{"attn_scale": 0.177, "optimizer": "adamw", "doc_mask": true}
Each number is 500 + 50 x the weight over its row's rms, rounded and kept within 0 to 999. Layers, rows and columns count from 0. Numbers have three digits each. The size before them is the row's rms in percent of the matrix's.

# down: layer 5 MLP down (transposed), 448x160, rms 0.0988, rows 168-222, columns 80-159
# gate: layer 5 MLP gate, 448x160, rms 0.109, rows 169-222, columns 80-159
# up: layer 5 MLP up, 448x160, rms 0.102, rows 169-222, columns 80-159
down168 096:471491484461495312462626537486524502525531379568463627555430527448488556482434488438489565527508509517528471558499487524473506512505437496438508499460485554465524535542536390528542404533445522553559467533528519536509550394594577521531471475
gate169 100:488482537476421534551461496560525487475457581476506490529510501481437520538535469536527501461553437417465469476526488493562539420501402446506501414395564519503569518494462651443541483432566526460439547583531483430435463457434556480589409579
up169 100:436484447543568501499499498517555445562528546520545414537559513538473486576532564592472526524490495509582547502516483552516399482430489441489492513534436556492587498496449537520531547430542455503429601437603505379464492512516399493586514539
down169 102:496502482433463485511532510489337457429492523485498542488476522448535598509498458620459577448564456528593535519533479385488571422453455441496545522467474557510518468433534476477555432483429508484543431521506457539554521458488496567460580484
gate170 094:512512496463498409556536515538501528426421491478469495422498542535454545540601443546504482427468526519521495537504537547445515465588507536516438437514552518388552403535475509471541420523464470501484506583440478481573498574386512505561369488
up170 102:514530528577487480476497535484519529408466445495445526471542546489499467492600530405517422355419517416467457641443556487487479431547419536551623496444514435508466548516534555426459404499500479537514606496561439512528485443527518429517489581
down170 100:517552504422472496580495534444575527476463466559507523519462523553450494490527534532613481477494557436464500558534419585544513518435527536454517652532521470582470480571491407503577523572471507428487443374463532491463465469504548483529422516
gate171 107:568508525559555563522457472587501497424496602583539499463464531466543487523476559586474529606425493528462499541471575485481487638521386534482508580464495467470454490503470438464515437454540518505512481507483464529471534358464443496463501533
up171 107:431450478488481431540535519471465586494590494425481476587459480490461458592541488494409503497520441521643493591536503458556546506472498514495493491353493533570536492552526556506445510480506475444489482586499532467538416468533501531545524489
down171 103:544572466544534517434421524468508494479439463529459559529511445459444470450470530504452456488529506525467481452521504571421553471551468513554500549422556513499404581466489507505521463525547480458402620510454460474506586531400448472444492539
gate172 102:468467493506507441551468580499442550412496539471514380540567538444448474551514542428449490567452445507524548483454497408516480511546450543485595470475541414568490510540471499395494475610499514495463464546556475538464494509485512472486510451
up172 097:394532535523498530551547469467583515454522523533492473466535465569483387582474498394505460554599550539399501493493474471561507580526481551462538432449466556477545507514520382573548495519588515467503482513406503455493450517446594592436444523
down172 095:570577463467490511448492551426535523526472553549576604483492475480462454546524483520467502525370539497631531530437572486465535569574459545467491469549492391531520513396480493619559543510475446449548480503625560461489563522471538435586536522
gate173 073:490591792526476491433509502409481459452623480515559550526453532446565467483506500515480491507488461475492500415522520473493444513461470623723450488497517505472483539506650487486521502489513472555439513459492556544454450525511508502508476478
up173 072:484426207492570510484515543622526496508360515449460470480549508486460487476512509485523500534537548507509484574491500477535525484498484424310562539477431458503473485475354518510478538489516507460584500518487440465521501522507485465489478506
down173 066:454541666494463477498447485372468464413575490479576485506486541495295485511543501504525505433460472583481529485503521454430508530515532522625515550531512504477506544546442536526496513524495502536563494511465542521462456536484517520478322537
gate174 112:474558512552505425512445554486560526534440492469551507524490551426532521497414517532492471549467567557487471473533430475550510526513483549517547487553580493520554513546401469509486423518529442460453587460514536473440603468523502472553482455
up174 108:516432533467554490537469407500491540454536554578429418486521452564458470519570489462460506525491397451534503504467584458494500492559521485461437475450416463551475551542564487465491569439509552489526467561439527542562457508497426488484484579
down174 105:503435460617451565496486463498590569520472596557447493501399530597459524585472414535490473463454446477378411454589593561508494454459490540544494468484571592554497494403574477409489554588439482405545452482464464439503480591437493479546390525
gate175 086:592565490532446568515540438480443409550510518522458551418568574501444551489444405448549466521445497431461483541478461462560619504482423499539561424532569554542506457484480468469453465514564491465613518456520575521492458393458480457452532530
up175 097:521417503488566526436470462475580446498628533495519492524611417495491371586507629595446468483508496533503437448509542469506419520511471466499549579464460477527461527541481524512500523479544499592477545528568436493543444424525447489485463447
down175 095:440512481516598432466480550521566416517489486515452434410525502411488426447490380514389398502511463490498517430405502519463491494447425491457426439551470524539481478570485521464460558440486502562467394465498459542415538557507374534520501418
gate176 106:446482491531613489522515491460402468494431543522487455451545517523479460527452514497567561540417501450519419487530442435601492437467391543559445562534472429536570583488444421466507467490489459436482551467595522450534488460476495531469521518
up176 113:523437463440567491536528560446477585507503520549539521515504460511522533514553506511301448503606498625573485571471563530472543499532574575478474480449524465440430496528498555492461482457465495564541508528366501489461478493501524543430537494
down176 109:533455495568531580490520427464463442533477542525526459532513582503508589516454517429599555532422573503447513539517442531532488475477466462497509461557497478574556579498568486481457471539489486501574480441629581497572494415486552445425392476
gate177 103:525554500510537463510471484513502469460466618412414439457505616523465546526476492555482476592435397481578460533501517514561476493480432536549461479470574456536564516668426499462428469474443505448508578515593539466457479511455568531488564437
up177 101:513481553528404575599532561508499523483476568504492453538595409499541496504480487430518554615549438489534550466544526509459400577504483577488568498412566531425520464583494503489528564460488573420408557468451492487519521543483505533459507470
down177 104:545528451541474426464500482456479511479547487591476476468485491533448484386453460571520508481496489555506511550486462441494521526498429468412542451520547454519435432353508495611418568554571554516520482527422552501634592466496479457488595397
gate178 099:547495568468505535597465495492472477492481571545387564528555469511501493472510486459437503495449439443421431507581552539506515492414513462477538544575549567472484441513467587446462378537546423446540514486595486435548507484537402510572515524
up178 100:566502542504480598528465569508473504550391501528563600530529504482512467600396477449490419526415454483549546485494527556443520508463511493465533492569466545427397468523494451565468465415548524488558530481506456533435507477494547371525503590
down178 100:492519514496452513515547452493496501501464535548437478399587529538436507518501501438516479568482532440521503469531475474498471561504488407403516518501502510373549468449590546522561514539486582548464406525455522618636530506543492517514469527
gate179 111:493452421562472435564511465502430420525484486451525548506536577485426454571454432496553478484671477430495522414523534465467536534515538555545458487451594459518500461471504499529573447471476527423499496504496441573484491503548415478448449525
up179 107:431465486523546446408572510476489428492468400483414422549452589515485453593441492565541557441556484485549489562445564498492475470490520544534536501485465553483533541450521486434516483471457516592516524543445452533495615571494525609534491415
down179 103:473465549552538483535577505522542559529470472516375513541473407539469450343482497497528548439443504538453426494529469581567608398501484525551550527506425585472525507586461451497540488460496466461491479473473518449437609497457463509519526503
gate180 101:560563516534459459518441482562524419498479577499570570491438604534545541497506518447531553560479477420551474489541504402497472571537500550567454456467472452555506407524459494508532539554598530470479497619512515406481503532482496488523439545
up180 108:435455517444518536501525507422519540499548463462444445449532479554449522471505502569488432456492427529487372539459516572601550565437511442472452495496617586518447510555492493587461522506500482498549537458463443557485423572551467524518602531
down180 103:500531489482442443458501436485419524488542532465409540506530488445396510481454541558591497444396492431440506427522520507598494508386523493518456468497521501565418513420554614473489550518484480560484563541578517425471443465446437412538548473
gate181 106:527412551474502535511448438575474489582474479513557527407490511504519501589440549505403367533547461554512580534519571539477493506509477435501540478526546556418364432594493540485445580470522474501548518437449551568457472504489506439560528495
up181 102:486526474482580477456524487507550484508459609441593516425435440424443544464362526529462419490559474508542522484548538519504507525502412443520406434538491592411420468485466569501436527455427522547462512568439486504432506494473480491481505553
down181 102:507479520464473544535436518479499483542468563488456499503550526529583429581594557530540514558476496532504470621608478427485484508496477451490504575497509618544514515430595500469487587445577509601547451500555545537596433572438468589461465488
gate182 119:465474497544515497598461544505567556556480577500475488480518515450458531473379527533560601526571453464499502521502479500488528519493490407531374593561512494619455574528492489560564579479454487506531513573456533505586445428474408392485529455
up182 105:443493461398481451441480592499522487535518486511557494628427489572525520582557459507592477511533525513581418515471565510531515537558510539424610462570496526497562438440511520515413469551463440535542475497455519534493418526441542511511508584
down182 103:517527480512557598500411534491520512471447569461530478458524503543485448507458523448570552492441537514603437501549452489517521634436553479486420530465511441430525396633515443536458549566474629505474438415519537471511443477484510443441559480
gate183 089:503529500436495476455492420511426522496480465378534534499539543429479353499521548594462545610443400478464552453469534478375461580544500550510546486562394467442514392503498532446580511478480469544487445517496450533499513524538441513519505514
up183 103:545455451472488447445524452494444567489536473376503499507607442488441460464459524401476470500414436475386461514432451472494475414550500482521523496436505475444446585633557521536516519495548556485477464485488465440441556474583480504418504561
down183 099:486530467475444499496440480547426425405520529574542527587484540436549469554506487578530535501510380476463479445519527490504500602424408477518528479411515518479490445591493579580439539501553511582477493525441534526528568443535467530586517517
gate184 098:461474504526546426480517411526485493516490506439533456531552511497458430575530482361404503515479467480529589480446401542515510413518465534490496464558450506454373523541487495464493478453569420431518444487447570526471530488591512461504461528
up184 101:585450443547482493482450549551500430574561443557513573430476496438487564481505590590495453440547539534445461481462502513525494411459536515471476505508570559537523543477552479434467562449418449519567605547510542603558529487506436518476528460
down184 105:556565520554466519469495495504443535534437471539495558507483589480436499472534546525467485505493692564403492562554538466480524620406593448499512531469444406647482536440592480445566520482505472524566545526587483441520513405554475501435532400
gate185 101:460473523377549497579466428513579505377400543550438534439506491561519511585444498477494521482584501495503505452429534501478569496579499512532475575470527471475500466546538449520519468563479522495500507513471496492431514438503459554583478490
up185 099:404544524550471455630429557473451476531475492390466481535523541421480464459533442510498535494596524518528577449523540488458542487448577569478412477515415557561566561502510578391514566448478546431449482435486477459511408604527503543484499440
down185 101:545473520476501524444558418489575613469527589577448533457555381528494540548575516516482485495426583462484494474507524466523578549472481479533423540485450434485402494453488497491534580542569539497510497482535486486516483528558513566542555562
gate186 095:619491497479496539477545498521436529475476455470488383454522555510473522516504431503542485480447513546490458477523551528457567486572449444540593527490448446431486502496515505447467375477505508480539479597453372549518450527420560510556409489
up186 099:568502536375448568430457536572578488387519547441516492591583504530481535474496508511460498432468530604608473468413480524547424572547434500572527479509483426472503516511529474441429561522513531469495471617518560480527469529472410596452501514
down186 103:552551522530500433542530515512425493575499575452460497431505602580490469462449583572498523552511452571598471493518502486391513433505498537467546551567422538458481548588487496536554446424515488543503545463473537518518500551512530458552446495
gate187 098:447584467541553561508439520533615337491536403461496486476488479469395481465453485545483462537521489528542435448483456475494491491516505536498451544576504509572492448410518433526475523582451551488563577492505516490547431606586487518488474427
up187 096:498526494559491462496518446477528529374501459524583567515502387504477413425562598513450523519451536485490522463501584522475404597466533502453424590462460444495492425519481542509564487472481577346453563548398530493526438484477375516550511488
down187 099:472492489457614466514573505499505468422494596631477504527552448597591468535461487623489573468455453548531633482496479502538448490509513438513490545534517542431509508493489471514455596496615475555430450567561502470483519609502423439425463547
gate188 110:487440513553484482430574562525556459468448495503445507516468502580446515600464498566440520495542441553491495577425574525522495454453432498499409452381564541458494545557477501504481588452508542532600523584496533465575530548488492506544535451
up188 103:537485498478508582476514523482426587573557444490458502527515501471561558546564382502479502507361577520441543554531492521437489476467530467503544545513419611561466481402487563497489474628564480516429483474559420557487475513506438537490545595
down188 102:457533501506489508513488437580476515520556439466510567485503484497442438407512505545416529378481469537518483522530562458518496582453540463465521463474494444543549514535466524450497492412507463448462546468497539459378496437383438557454483393
gate189 110:519609531483452502529492522479488477530511551529376564514455519595502544513524505525473425471564466506455589575441540515410622530460525505491535487486558540347485541578415489508534490584504516511524532531402596447476523456521462496527548458
up189 115:565522539386392538514511565526514542490598550498481553559532465498511458411567421422516495526538437460481506429496576514425480534513547428482505499456556563464462504499496519524579566516544670488518428473463575469564526518524476527524470419
down189 116:465479477539586509516546457535511466445444488470549364593534555481411540559469459545491472536514436451551479461490508455508469484489432506496455497470497522472531436600584490501456461490480436465484536495651506566521501520493537561593505532
gate190 102:486467530471590561543573483511520532482476383463447416607438547519471537543436500455546536538346495588497474460471477415539544497409423596542462525477551545469503520501449441433524514471475342482528580456567550511512502544482561507533552471
up190 101:502581527487462475565469497496478466484450490460515531426546438497438551477462498397529523497430453505418511429462507468489462432487480439546498454552438463528496445503488538498542584559404514488466402435512566573472500543583560446428453408
down190 103:535506537575473511481564522547506508496422494461467538506492499504457477533496553523539527402540575443550431578525433454534498492480471561504447451471552588462479533484463512544547564563525513510477508537466489506512463567459411480488607560
gate191 096:506561500485547534542465417523520432442576463404452594586412527473443554503476481448499474506607440546446528502526530442472483486435397484483455445449538529416459457526520488475527523493560532571489547487525491546446426476521538491554413518
up191 089:410542550538559438407479582442569475530476556542443440484541535512460492509500398568435507552512513399539447474487411545472449557575556452532485574527457523483576506558470566441541560419480563440516478447470488540457557543514470529458553461
down191 089:438535513471547553479435523545536456484467577574476550472443508498567491521538467452501576478564486452598407443521482417607417491458526490543528562437490450500495444488520497486491533437512491484485442534498491501464493468483422403423493482
gate192 083:509453501459480588446534471477564481553500518523532439510531471509521392459472433509528493508527495480454446458588509532566469531637497547525466521465417549510528458493475501497546521485470520484575470509494391523473633610423514444510463444
up192 088:615487470550524545459451538535582431522528442517552436467478440535476522540497527540429376515457529604422580491611528564531536472557507444503523464529545444469488483474481468608421493458501574516531566454484480456495477613488552462577400514
down192 091:544534493439499513520464514480569423436531503484530425437567557540575428412579606522547449513443442469468499525558490471512480420533414537475479506379538543583487406490527507464416422487583500554530577572545480516469539488495482539485497460
gate193 104:407526485494497465464475537513486424543544438419452467520449635492447482531485492557497387579583465472588514482481625467487529432507515499525521394421513497511458440560486516401478492519530478462562526552450407564398548548532464467488466486
up193 100:440535500472530426523590466480521472530517556605491478567532498527537416441513558549484552598579563420540495598676463469516480522450452561490550493466486482570610542543483453480485500421506458535495473514484621511482594509508419504490544433
down193 102:475477497456470418462611503520542516517513392419473529541533508619487431445583564583466429495513468555483489428451432520486492500494475501510529501436532574420433550496433538504434458547474543532485557436509587512477461561510511492538586471
gate194 098:485511504525473539594561542553531492496545565498472445612556469480478518492379640525514466565559452530517538447506530555509448527457511516495558465469471469522465448514432543543540580451420512514521520497539521464491446463609500490448456561
up194 095:445526540568537599510543571515540525386556510532476455524466439397470499423536500523483439572537512574485460485483525525397453447474460531513554420475569524586515454460490420452542486470517498562562493629543569511502533555451539488475496472
down194 096:543519510576561487603554481531575533497473571459452462480517526553517426503539551573438524406531562452475426412481485473540541450406469477481573492539549472522435469473500563466474450517472493478653477489513491480496453544477467511419557588
gate195 104:568570534563400476545574546572557521498451661461502570453443466490502420507427528478447527542463439439412520458516484521524490552517501502504497522603449464496495450539435435528525511504535388472526490503537480412507483490523502516565565438
up195 102:489545519540538455586428575387502559524605527392414508411473474492502517406432581402439431485553520477525483502428496532534500452462568434433572566515480574551476476534457483589548517544440546565513524530530499521522408449535521511550461536
down195 101:523506466475521533516505530470458571510523492489485566491525541489443550579523519435567471507475582538478470490476473424495529459448511402553508500522466524509521508401545555498484527463505506547372530549576590505502533508380473468509520492
gate196 108:484445473531533397504439474514447468519530560425557521501552534489471507448512512552408528449546473527492428512442541465505519476519375542538394599584514513535482465539484486457484504485499451534473586554559496469494511446618456509624545428
up196 107:516490488512456559489507499492531633459519496477521496563485442505523443503431419503492419506448515476474540422496535590379491659499588520517504434525548488510494586520494516491514495431473447473439487526491516504505513477593575516534462545
down196 105:445591489500539521458426561515513407459431477505560515463483465511532489486526525553491494544488481491561558590470508449587385522544445534463506561565504475495587462520478541591502402483524440469538587562458542552474484506497496465516502467
gate197 091:492435538422536518474494529523476528482432469442543454530539530495475561494466503534501584505530480530486529582551489499425408470510447509520503557389452530470452519586521545435498497552602552504442536502526438523479528501389465435509462527
up197 086:453533482441421529528458473535477478478478525542381477514508459421513456599530514495500382487494530414431461383453530542431548453357572494519517531550489586484453489503468522492384517480436458498520552512494547520560453478520554467589473561
down197 088:441456450464565439547512536451433415465493553436478511571521470482543473470480512360469611541500478436437511517429414493481366550498645517548412581508481485433530523514536470457524536484531517493564453618532496519519505507528499466548487511
gate198 093:400381524488419480472543503462547529495422505506483482572474536496583402497533527509400526534449494551541552510442483346559464469448431510469461532441426554562513535523498535455502534512481444484459500522548516463450554434505525603431598601
up198 101:554468496577501505454608543479529469549467459403506444527525502576489487472534492481565437521485593538474502434581528660499493485572586458507477464559534576512572589504526454607498564437534546551497430428501515452443532576568514427512429457
down198 101:418492486495455483487436435503538558464522507553500562511513495447541599537464597505541513519513458579527551458436553320534450488397443541569451573509471412481462478485469497541508465578470485490452542538540605495538521400589490484635501581
gate199 100:454514531540453522582467543558507453531460533505452482524534565424425476427546533440472493457514357408441434479553488500498496494450495504491539511390519489499452454580452501508467494512447522571431572520588510547459512467500325449452569541
up199 105:504473495550531492410535607523529430505438519494508586429499473496556519512508461520569536533558550496484601484512540514486401526545508388508457512521486437437471505465564529435500501449523522521515481471556450331555604540501471479499482522
down199 105:371449481512493479556553405488517548490487352510505531513502463490477476480396518546365459539496417527469467591454508482547526472438559559539602513503513497482471457503489505501562539571497524448468458508450536459545499510597520420471554478
gate200 097:478484533511548471492548466507499490396505585412527435540555590422456449432445445448507552492487491515518573498504538538482421529557512501542502562522527497640433432543505559428575596562472578448436480432570484526478534397562446476551451509
up200 096:658520520552567554499525536506515494517536463494483565541531480549576551563582551534533421504482501451494571485491555485399565450471532488544506462442453511479412459484550389560405480424571507451508430573437408420509548529504544454477408569
down200 098:468477502447545490549529561469505444501480590609507470499532478526516485575530503458551491439541518489551529499524488512560476417484509594491449464473504577498455503530379464524512526434447502532425414469412479456546568461530524474483625479
gate201 091:482443488425552510481466487425352491509512417450471433476494501456427479451468517444487549418477449472506513415425512399511476594496525484506441499540493448495549541477496488373461500468494500538465459552527551564433466609525455570446414417
up201 093:487480504565485542525603485544483500553501486446511471519525514479519545497512498524454534595569488480489502614515522507577539532487473500508554430529504490501542544453494513490568575344410556600518551477468594559471467514464385417543573504
down201 097:558491508450502461470556549511417509441478564528508598482516499358515491485573545477579537469597474447411434563480457655545589515432496484489451491561491487558500493473517496516543509511505472540490490387516516535575587488477432488487471438
gate202 105:561519523492546555548467459401467475534481472411440564524544562436467511472527454512449396582490415449468497503445486416480437433485456439483511506499502563535593592557445495444459425531571563480495561453539543484502505587537590443500524454
up202 103:459506501621462554482491499493432521522553536481473478482486482447503437491458539502507446580588521485521664520537621493467449509462509556461602509574452503508486550506465487506525581473486446450526486406523500437460489476624484379519482500
down202 105:513529483465453410654534522455491527508545433553449466498476493387508536519499439465513535473505496509495441446476499482542525499515484504478507500517596488565544481447529462497578469477452524477535508444487444482520563444560509530573475478
gate203 098:475505512518491536488464500560495564492487576488470572476588465431495572510528448496490487570528473480477495525556602503516577582506477462552414533567500487476472501547515542424562553376567463449539513536502425457468419547503500550618483460
up203 093:535494506420431410464482494474505400556481427429564450489417595523456529493469479509490473484490508482456469391460482494485469472547490514507524445385558515515539452507505535550519449588500624585538468429518579560527514457502440433414482549
down203 096:601513459501515550520434492487573544452478531331432520478573523529478549512498519481463529542477450465525440477517431421550508501488511512533407481453456474586575549568497532515521566411616619553456554471564545510482552460419414469473603500
gate204 103:527535513490454487563471546568502522445484547464513520455495508485470505400423559563541492577518517560502350468459509461490519515443476542521509661457572481510528589559439505475524466470592469527520510468533517438427465445520553568532510513
up204 102:529418525510486488466626500544359516365645496492464470468417512527510464448551601532493511467483460432527507542476499478444436471481521518457470551459503523473519463501515528512513449573468425472502432500438472568522448552480488490492411490
down204 102:516448525579560472541486536564517501488459478596449576568531502508497450560451557508545559590529466532482559544475484515555454385580445496511468541497493529426474588585548553470499505487539416458487462542403548535511492443477527560427565538
gate205 099:473473569564556577607522502460516539467452473542428466505564509511464462549512530458524528507406471398539500509489495455498501495518499470526414476495526487605515489484473474520500553492471558482461473509601545518474473572497440454535433419
up205 103:437470484610513480496467484547446460565495513484562484387484518403515485484533455570487500516468532535462666539589504498459465491536478573492563474531490535462552412541489439508406462525522522509500550537493514532524479449500435565416477438
down205 100:475477492490586575530477487467407485497545566480474538484470604399499517527440488477487530523508508438471464489482500559541538519545551447532444601489458514462423555518504464481613411487466455417456480507469532421479465381464508524512395492
gate206 111:494513476464452507487514519470522536499499590485428537505512531525493410541458507515500626491479401611415535460441473491492539594450496461553423566615441498547572495552425445586477598503535467476482527485566581502548513463477528535509529469
up206 119:453514478502457422488556547525493497522527465547388529522513475420503454528488454630536536405525527535475564511451448510507407523473490460574422556518471466485425624369493520514550635538373461460449469507583505489539551524541474534495495528
down206 100:440495501509472434490483503411477513558537469456466535433497460473495452482439547490485505590525538471510522579477563499528462454502306466530551463544469514505500620575493438431453442444344474518537457458530527455448415554509413528488496545
gate207 108:502516472474503467571485454459430494471492451483383509523578539476431505507528468523484471433436469458552471508491553453525527486507484486472445517481522452530480448474488531570566430539545484459502548535558583499502365526461507478475435451
up207 093:494480564454435649436534544535592524373472550412598435442424517478508475477515480484508522559450499423465470424444463496525504536518471493545565501521411491498465514515485511501457537426476599501529436488434474518485461498512426504510500539
down207 094:549555507525436493562466498509524492512489488516493508530431481537374489504541513515558464501522485441388522436567476495561514544426525578503455399478574475603552501468483622472491531519462449452433561414613545481492451488513387381546563542
gate208 099:474524473464436478523437609471471509552492577464508461510477488441478503539499502424479472455616447558587480558499566484478492580424420389513460578549576558515556498453485573498543489494384459436510532542489502473464435480504551508525513505
up208 097:432546532386440485508545475455486593467538546597418504536458459450499465506470550432460583481416506461475519530472497458417497534547521442523564631509527597557557535483502588506512504587506483527518558481480507500475474497480526484574502586
down208 100:471509521581497442595531427454614552433456459468504468495531534489472512507519453483536483502452479485394408517528441523411542503451494518476512535548420450563554449484518482506542386534488508497487550481493562471483593442465605615505511466
gate209 104:522545472403590496447560497462465485480505556482482487516499513516464485495470388475483438530546492459535419537551450489438518502528484543508482407527415472519573456447481491556499497513349483547453452567504479420450501503457429577465491393
up209 109:498525499537514576631485503500531548476475525424542542511504448466465434464427476487522495582484480483435466461503467491436462430499545532550572527516422517444543449506516471585571468516503493434489466585518570534432470550531448534537495433
down209 108:500540484479537498385532600472529509492441446593556489495537495490453371584484397502412506525497548560551494486419428495484481566459510478526483599565437526519440549547515502482460479631489473545478494509434381424475490515471491525546505465
gate210 065:549508515471500473538495519496547549481448491482439517470553571583417481521480430450462523556514402402493468515496505482563526551488482546541456495496578488434455418616447414573606467483585541511583572477524546494439465581475404484496559495
up210 083:501377319514556507551478490638527484589383493539368435497484501532522432524496502481550490494517538509505485505478503506532509460513523448301557543491482500493457450440504548541462510550425558486486481485565483419550525508521501427495492478
down210 072:530430335449540508553511440547529571596480535451462441528548455495499456516526524465501495500500467498550493519442558479526499511480517420343553597381449470478512422574313549479532528532540559477546505519496452400546516497543467448452561464
gate211 097:393562533497524567568450585504480463500441457447551520485525477559479464418434536486509594566462419541461558535461489532578469511517437466527517520469528516482482450513517442538535490535556527444523616462550429448514495518509553504539513494
up211 097:508434417548561489458529490432526500514408492503502530458500519437444578522445613489519574487522486515447520522417498544508456497504533508477386467483472453551491504507483474494465554538502484606517555621505442495518427541422536501545585494
down211 100:577501496428511523500539444549562509485479582481449453507501559473455476518473491521472408440499510442566529463464499395581458528503563517517554466586575536528511391421507472397427465504436393466593509587480499454492484516449597510467543443
gate212 109:535480557502444502542478540494564526472566520555505490527425514440487438438494508452552605488497491500443501558432476448388422600569482458470500549440385531450545556464417459516545513530605391519499449511544442500546512522462503498517418476
up212 098:566421453536588485450439504467445512630432461458424503549580494550467462523494511542576418468564544612566502566539567528536501523518522489483535549585514500555561565482564529480457408444408514430420543445510547551488572523558400538414533516
down212 098:596541497458449492506495403529395561437486454479493525466465520485418526480475495502566471560382491462457551494531472456571454550580491483502455529511530565455449515546507498440460476596514553459473503526520599411471545465468318531594487442
gate213 102:414457485449485388520489466438471407537456523496470543565516573478430516558503430493503560483474529505500590496455507417444462498601463475455515531497482512402529508557483591461511511402575544618464488570552470508531593455438459441463482339
up213 100:552419446449537564442501519578485470430492509515589455481478545453486431482443581543460460571558491493499468448563464512506544561469506407492488569538486418489549550431535456511533495458419523537551473517554413414457430564431480517450558494
down213 105:627449525441563516434468570548551549490528547520485497500537535463505484500559471501647569470518497512506584484592590594537471448581621539534474619509509457511488485419464512521566480519477499538527533489461476532488462550554465527482574489
gate214 110:490614474519494458509387559575489487483455556500438547434518520432478459506431475537547483620489447539492504547497594476507517515447450501480406438487498489444488537562395545478455499477469509582526517611580485506511577500460459473528577574
up214 102:588416447560457424614547570519525586418596440500476515527548527432509501440483495455468487488433507511420556558419432494512529520586413506488526565578412549535517452455475461596494492603493531521475596514455571513546565500468462450458557559
down214 101:453493502589545520512429462435529559476500547583443513445489454496475416437557598488559499518461529430596502498444547486410530454565564546493556433522439420538432525604445512419459496546577553504640525439507533428439506546469453469477454495
gate215 100:545508448458533415584488515557467503564559489498491538485417579466461428550387438500391483524541508507605507462613420488530499534599511466504416485517546483542559384458489518542494583492420534400468497575443543519478432532571484567545500473
up215 103:452507526544497564487595529438513404454441473545484460468537544467486444413575496450513543557471504503485476495459397460582527446570498456439526433513422440516433610514472612476496540489465580502499490558606497402421557532522469558568474384
down215 101:415540482468573550476566560538477502567562499548449518503518518450459434526471495570480565432510496511555507478435473580427419433489610527505503422533522525492508481475588434431471531446482488451660522509461502484442472541462495418607537617
gate216 107:541549506544551447498450530585507487517433456477563505565391554494472581555423468505503454624483414573452497471491496466434559578531527483514438468475611518591531444468465502577430541522486545519552513542543477482408523510428463480488567505
up216 107:457515488421578476545552505430553474503531516480515488454480487439490496502495486516503470452595530455612553516522517520585492323556465477527476494510446462452577540477459549441464452451568488521534519483471577437530457516595566485507436500
down216 105:571424503493484532544470446489601456474502488615512506452555493542586453563461551556585518464567489337540510489488567549464482518471503532532497434572441472560391609537494554534476432461583474448439438426520539407449482551502496470505464630
gate217 095:592564566518495490568446489585568430560451528388483523558548485503428489515460467477503516594520471428436479477576562556516556549405494581489498477436557475541481491535426566426476539460559532514502516485549452496424409570583468515529505573
up217 105:523478537483384580537448493570567443535479543438476534566520452470531420460509522505532483542532496512488433450549517610524547503435506532465537433436440516587524442524476551399481515503549465516477445469586474515372465513570531547480617552
down217 105:439421487567489419452532477468510502560445462588526527459403465536443429507511490502456482492484515560509533494494442474418509474486422527435516475485484526417414605437503478487403410544462428457491458543437537483497552505573462529525565534
gate218 047:435438518469502446505439540428431474476502495471555446515502511503396458472537509494470510495569448496511544668515500498539605460472520426519562577473476495427491534531388530578490492519479428470637416555407462447542537535523475509473512582
up218 099:474557758505454480503519494358505461382626474510581520505447531505453489534538505513513504448552462518484567473500508489496520505500478550644454490555557519463516520547529490544524496510514429584568491501506562549462478522498472563512466473
down218 092:479597714553441512535444506381493459470600488519565498516476480445458503461447527490479539504541450488544522546581513476500469526509428559652436501445512510501512527520629499481545528478491445525511499458484501542552561547498503506534553522
gate219 097:530505484527464444541520547504456480470479430500497517623516497518483476561487484493569633487494472522612441530425435558516427480450523522491409493444480514452561525557542568480434461554527537551559609501575531416526477485496602546462543521
up219 094:576490490516533442472497465476447505515536385469504549596459512499404536537507420507491499546412519546502502471419460556533459473494565526534456426423462567415559522516524560506509476549544635547597567474413493485456418529430546524408428518
down219 094:515625531557545518512471467537432541471457543469479479508517471540448515534486619530539538518525527490495482497604574598473505469450469504489547446459474485584459432554437461472499544452511414462484472492556553499510549476486475438536661535
gate220 095:526502493534476612463471624508522420471440581541513585509490551382484543466515377409466497536510447434388517517520546518532545402529451529453454413549510528533471442604474499530405565570531472473502483469484490546438531497484464418444542543
up220 093:604549539490512512556474480561412514487531529421474512560422469535440471490439467564506477594483426490503549508471460496485492506514526526469448473451434539445535493545517528443511555444656480524493428391639471439428585477538497447560448437
down220 093:544498507621526417459409472497568448503528454503558428529556557439656541437512513453490515487621506555465468507472498471444509536482403506503584423530539502522503544444551586444505476500437496375595487550573515455514438462574482544509505481
gate221 103:479579561511400521533449422578447590515505547484437423585511521398496501440555477500451540571493477475530547486581544419457523502455523614504537473462497465479438426636469500489482496461483493510465542538483487485500462466531515495527497444
up221 101:486483484503597529526560556430517425499496513572510564469476516557501424552533529428540481549525502524455511518530448541588542474469425516529401482525514495511552531512476522477525507458474478436556539517577590506525467480474433522486506622
down221 100:522458443587451620463513447500540514510530561555546584551470542376404437574427483429564486515466518415458524466486563491455552523520533543483402549433463468559485531505597516573510452575482481473453511522500500552498420591488511543574434584
gate222 074:471470472558517575458550531454505533499456461416513506504503537358424392573472567500485463520566420445528422520483555475498555451499454493559470516532455529507502471513425411473523424583533500437550578429529519508440482504537483490495572528
up222 065:427640665478428469501446550412541530432547512505494612539457480521457453528477519514530594446501497574413556423476449491472543552509490576593484445510521458513511531510499506557504468453486475562543506473499587444487496487598502511520453562
down222 064:503548541445444495509430527492446485495532526461508511423494437560496501643575489488440485442544475556567588557549531504558383520507418463484483432407541514505485487549477462518525479419521572469462579523515531565469576509604476502536525625